{"hidden_size": 192, "num_attention_heads": 3, "learning_rate": 0.00225, "final_lr_fraction": 0.0, "batch_tokens": 32768, "max_steps": 6928, "dataset": "wikipedia_en"}
Each number is 500 + 50 x the weight over the matrix's rms, rounded and kept within 0 to 999. Layers, rows and columns count from 0. Numbers have three digits each.

# layer 6 attention query, 192x192, rms 0.105, rows 100-191, columns 64-127
521540462498540499518478578436409475491558518460472480614482472488456494528478498478560551476493596499516455427501561576473490509517497501523464503491537571453459497495466551557578445464519485
492469542513472513465475447478579513507504431434495662529553532482458475519591458540474542640476433528510562545447614563441469555520463460515472476610480448443447489511561587448462607489429601
502440509469495537450539512483526503520599477453437638438425503541423495582478522510414514433500435533543486571459561522489433628542440514479505507548469502639512507588513523502497435505506448
553523513548392438540429548513510454610419547497503407441569473496542557459516440412460467448533531487436536478589385420596491445562518455531541514591564526523572416493571486435622506499505437
477419487463482445540584510516539458557534429427490523508392545532522502583551618432592502565472572491493502452470470509576493555540598470511478539492579495565518539511537480428419548481495523
505500563474407491550453510465493504559550489493514362587464522412517459362418520465553501410482549524493530483480522456475512590538470484539481495399445506380472507499451501450597456511569507
409514433533515498417577476545508484468590547459467520507490483537495531530512510476468561505526488533472469456475539557518458444532493570540474451531607539477489520514540574514547460448471433
514454552505555482443461447513477538408463529516477555440578490460555498518523473521463574532524480454479552440502530380535539433509487573493571472566547506527483495513457554559550436480473465
545463505511405483477547457524609533557517462411495543523501482420517559558433500607551543488670519529549458614451534545595500465482530424560482541592481483536533477529526541522508571480513592
556518536502501494546439444466434470504460505594533388492469495472581485484510482433500473494529541454478498422555393404552574502487537474452531518492442521501560442445490460532572528568513454
435432432521555520464551522484459520379468504476467571532477456634444521561505506582400484490505548505491430496449565543526510471517522520464539468463458494507442519489507476473538488550502494
570500525509483540499423523486485588532477511424457452436566462436484576494441448584459539474574552474532512624547493511472527434442428550477562470508482488524386466474460533545555414462518574
457451458522569537427502444488511515478540467459436670421434511551453455559514515540428514535511516487487499623509587538436498472540524549520549524514423504528460504540504534528513462451496499
398464461506564470423613532467441515441580434488522538496485541498464514534457597390513554422445580537528495485447568518536535430502454520483461455473554578510470521506511533567509420534515386
556507483523510568545500492518478459548602505439489412492475451536485504560530472443504497464459538429452483431537466475493487583551493506529486463480451454489496495511564511457499541531454476
602604466540501419470487442496505503573473513500509496576649532444528442475486486486492514507598436502473542484529464526501471517575467515558506550574505551412523455503553508498535541498431492
402498476507472481494538462539520488493557458469471541624487538530532480503500529468448485513487535589499510521466577590573497467518507495557510438495613554429476523513570503490499477450509442
523493465487567467425558439582492520515495498530520554523468521522489486520448542508513521506569476507493481536514501569567440468525467558472547553482545532567522552517496473505502375529517437
529529531510600557499463542439463534519548475448461479567511491442440490487465396602518572517511549510576486469455551511413533514462501532455474453519457480463422509461459522527548465470490570
466562548519401510517551500444551483559656509399459494564478528524448558469521501515589511498478602478427504557435532543430511509489581483549460458537520553523412456502567549494484595582501546
504472518507611526413479499552424502524375568622568438499487425542487471488499438476562486523447529519475538415520569415470536470471522484494540549533545491493498509506448482522603417466451474
460488464476553512408522470522497503505614497482491551514506531559489487513532527550463528542511439515513508474454583575538474550545534564537547498537586497451498543510536542485491447473461482
468489465495579540457560479523500552461522527543496529546490497527458498508414500540521463460449510496530468555498582532498471406520437595511512453490447539501486523463475521586570368453499431
496534460499540489457473512526462513650624609523503523567508409354484501478610446568581563510574585455508516510473489552494485573459587497548501459501507494423473483479443531458570532467450564
533556532481472493595464592452499528544517467446501464492588527388441553470496435549557512585486508489505551478433497478415510609398441546532507455538512446475501474501486551385411559595483638
587441493460610518415486505476507530467478499603491486382462535480521487518513527520507550531500498460504521544524528446590487430464464582456550550560547480575515520440460522507485443549503514
605564457496464513500482547408476465557616490407475515421524437382458578516557483452501551508612450401450468550481387406538499566491494422495521519488487460606495445517572498445479578492455608
605587482523505484517518517501583556426470477514498521578510497552522509531530512425465461470433446475560534579502478423497513497587486404529441540478341457485533464488441472548479590543515468
484484542457495534484527505454498544447524541524511518488469574497491479438490553432513463427404465481524503528502502547542464510468472492514498493455459438536509512512501498523532461491573502
491565475450424468550526411597477536558610530417445458574467494531502506446460569457448545533481387582539554550487635603475436519636463435505449437508558524495517556585621495510482533505607522
521497503460394549588551498417435580518642561486454423591585614490618565485513438453458492506415337596530476474504471591452432440416395427493505488449545550479448486524512506568485579395564489
572515466558493462467401538510628392463261478432521540328474390513472445534439458518530506457540646353439562512544368380481577624567622565630521604557333423554525488429468414522495551488429498
527448568411567564462538497435359594498641547629508306483496579517637581463554398456584423465488399651606426517562559532469433295455280434346530499362557489509575569536474532515530492546562450
576492445565515431541444469416567398532491489338542449538407488542512446486469491434604439411479478457395577463489395555403586539584582500616457460439429429540528488368625398484512513455631572
452503481512475502503484547530501555519516519531480511496591450495499514429506458543550471518540513523535462537498449460406472549484477492529473458536518443584425493479530473443487464587527518
563439517479495479465533489469541530531557549514500517471531498426470488462529504403422487513500474451398488559541449501489527498579468558474484526521408462552546442502518535483486547487467493
532540517446491498513507422550457513557448417534516480494513517479537499471477493537459480462504440423487495489529469446517518485485538509491540472538454512524512489513483494523478442519450572
461575495530526460511440469587553484531432467565506565505535413476520462517429508520519484502558595562502515579477560437522538467565550490518473438520504477529540549529520499431539496593531520
507512402471466486534573374603507616553645525474457391651502493540557621474494619430498479531489405618537546517487646572512432420635376365423445422485606544441504511552563467501452500493629453
556523602435574517509458584458464528482358510605480397459563587458502504448516283529618450508505476573587449532623333458444460615340446577465517565519443464550499505571377548472470666471436568
524568412591429417552499471463581384575654577355538503522442472554513470558413564560489493377387489469386553427533544544506586388594524470548481432409583500501477421396617452505511524488610505
589567467679339287700234541500470346651481634344596459404460446537394377475412426614382538427372436436385667364550346492489668560546680616734493397374412318611373339355589398496457718467643752
525547415483427505441547487503547458451572450505519533509490473600475484497495528530528458552482484460478526533472521572403484496508519450524519499506543564418493513507487526520491507464534459
407373552488549479482461557507572465374463505556474439548538554493544489504518505465487496438476605492441508463446440596517536480582555531472537445409384486478502504433490484559476520489519514
509564459531550483523567489535373529612603501540538523411502464506390480452513471508471582555522442513552466490474533397481441429432403583434482509477521541547522472577486524387473439531519458
453436498491499493539504409487485552394429400544516415456394580425546543515536596486489496426459536477520498448510507498591550505524609595485476495411475533569542534477495414509452466474533494
553531511507462513493526484500510481544568501459521547476431465532472518561434532459498529480511473495522463479512531512539536493492521472498502495470598545494562512542557512506511529516540508
537505511529449503470553519460470505533595501437520583511457512473470504558461522494458540445460423497526515439472564562505502442496527499502510519529545545496546500497507509462515447494503499
586538495465497474551467472458566559502449513516489510527511481490503512502465499489502486425478486490524494522430498405471496586495519504525495479534500462554460517519478479530493600453478507
578486541501504519479501478396525538474581590505485507522603567507512472453563467474495478445406553570455513543488347479451483465548528473412571508513391452590547535479459464550537532497530473
551552557551451485539482512509512526518472525448479505569544466429511479514455437534509548544562427588500546455594463502550465566493530399515483528489615517458501496507494509494464469527498548
519476462534530509463561527445554526506514474462459441474567509460467522532520486474557481532444392546497512450484548542516486395469485440525501461524561589469543506503516478496474439543465447
496497530562482512476526521493534491513585549412551461479439483515465494611436568496488533447434436522478513431522581508525496389455487457473477498491599547435528503491577468535484452493488420
547474510545496430478396540464491517503414459415491599541553505428509489594418503558499566527560492506551463414578469512552495549422499555500548541533574558493453527453422488511494473533506671
450475516489542525454495511502425430438550485531518575434532517451448412447474465570478580540585452391477544536496531465615541486526510535506481519475473522502435483532488558450529441500420527
536445481503530481520392463467553517431424477508499518469495485504609547455504488444407480544500518459506490483577397448487532477481559518513493580510388478596501487417393462543484512410507501
557567389435485487502471500511572498560444538534531534575444401592560557425493481476500427528552560508472472533501463457436493593524496531528500546511414472498490523528472495507525541397524498
525531527560447519468501493516482472557606540415544545440457502525485432564461567519444528448500526522473498491488479463512504416490456525440543485520503479509522495538537491441534536488466560
484500596460514535473549478530518444574500555518505552571538506500407433501556459513518560558534437515470568574473506623579502459528549484522459473540375565438461437533471493540507462470512450
481536491480472541453581465453522548471542469515548507468440491480492530542465565521498523497472497524456517495467562538555526369458502443538441562444538558469581497533532465446512434528518354
541463482503474527478474564466506486505527654447559545504564452474527485459469441529419579523477509500457517549535501483419478493517487474565494475454532441561445481519455572475481549507529569
529540507523565535447516483480440472454489482499483487397490550482474513503441475497483487527488427486513504472479544545541512469482464548445498497510494575511508523485461499497473447523523506
472467447509449541554427505557504537518548620436528477541523442559539538526440571465454436486497595575472434511494455496470468506524514520437473504432527366527498454507503497505502536498586524
546528521525543469536444489446480536584426560431461498552586495491516532437499422486432532493528512565529489559498434459557496546470483535465504502480402496565486522533436491463493530480516504
492509529552456489580438524430449452448501512431506506451408500463477485513447506497518500496442434515520517402462597497479522457389520487499539486471640588595537485509534540491513493514525543
463532574449550530540428541507470561536456550541487405523532507461546515434546499446476538512492566570491478562409536481546566540561457547493459480470441411579483460473455545484529531501496498
557537602494438496478490429486504523534591548422497447408518471499516516494504529476514534515499438488463505552582490499616516409472557453437591566501527542598534485490501506506520466498435458
502433549461585507470471525548456532578512466519447514472507496524453535428550517510533521447541548451478475556472540478583471467571422590436541453475379415479514486509405527496495519469455511
512557551517503445508458514492515491516466513499497449525579475485558478480517492447512522594514482597459548479609441511469512495478522430482473525520468483541459484483414487538474483511521529
556455539455578509513522500432569445427419457494457465489551514479503447469520510392505509512491518545445624511561449501502520483555443462509568491543391489525534489501547520574542463388529460
458512476493436543523556513556520486522553570487537599521535551469498459525509576506384544486496549505421478603483496486525451539577460574493509442469522464485459499505582526442539429496534510
503476441554487491474550467516488464397431401550473489465472581546519530568477535557493504458535479493517562485487527524499518490521511520497496484532480583405444529517535460479474472458472484
565533562543533418537395503452512523502359472416494497465558476467535465495472439448443569507589474587537472490553468437533554568401545434495567559514507518543490523461372452547478520491569613
529402567491548513482517438469620518525558463527498514502486521560532487461591521459527468523489525472472531527548493441534479500518539427471535549533418518513588461466494481504566541418485479
555501482497488461543409491466604529460373460496487483521520523464568479570544484482554503567536506535575494472499491463539505533442555474523504485559567499536492534455412430566467574545609612
500483494526459469507466450538404525436493478476492494464435523493470486588510557576520485492487540435559469430497474473474501431349569597498487507485513583577532526530514467479481468593489501
530522481543493489485478496506499513519503531461561515563531414609535509561535546513474447527558411504446465485646401576498522546499527452510469554510438504404539490487556458480503482450546410
521531505478409547581481467503506462516530596471522491533467514434435438618466518462523545456448509547491491466434539482502514479512498510522424486429587498583540457504524500453437508503514521
486484457448452490476570503437523509549594590490551504551546445534531532441589550486502468511481593474490462570526416542446451453509502499496484480501488428525529490474525478435498541507553460
467510575468500517511512478541496587629555572469497524550498460494513478470550546412515523502536606541453432579515465454430488512533487487467473507479447441602501484482453488478527555469489486
502519461486549526482542499449501524517674560536514513462489498498503488428485511486517487493503515493555457542539526459490468384478417391447492531414588502505557530509492526436521470540545543
441539562498407458551543459506415501596586610498554464487522427509482486455568533435565550496520580513478453527558515530474497452516497506526465501530510414566432459511575524423496570542555476
513535502567472480461497523503564478556577443522461595335446583446378418518584480562496492458528471426495478514412468399501489460446544532492506521585513538590512500478479477558451471606449599
573435468459512511541530437495504532455500496616470445574494563511511537555562480506531416423412507470516495528393554561488485399524439476437505483490414402546553505548455445572485556514552423
511563423533429518430528477559554456522521457466489556465468579613514465612459547549533422451519457426504500483450596550435496527483478538482452490585566599432491543533533561535459496477426514
513469441479430489469526456556497534545570535419477467419509452521502572550573536439591430602558450503414474511560486531582493348491504523436523494537568543596516495462484501497414490549486420
515541495469513517530471479478506489581483491549490511556495464488526496427503504431510547585506586534534457551478486439434478621529458545507547488461509496542496500468461510424560539492575559
511527550497595527460526530534429461454502471528461486516417480509495537500544515538500501530482461510453515483519479589456572460491512506534464508471450528531501477489437504506548500508535466
535466489503446496532490486531409516390586527524502493453520514497479486498497516551478491491485549527432496441524487450539422479459575570461531512464506475559445495509478457465517561499413544
441492479483532513508489482485481489429487440605495442456507544475495503435546446537473533458462511507472516536414449520525552465539501536474491510432430467516457522523474521482462518510469437
460510496512469483504556483507497452513561522453506518459464569492477485579474550520488561436440454488484516474468573562524500426436503488522479503529521548454495489499511519519467518511500511
498532554516514456545393520455456503463488516539516483505557571483518495546431510458520542452457537518551477468488518496515536528502450471475513509508489371509510500475519509488585602501550612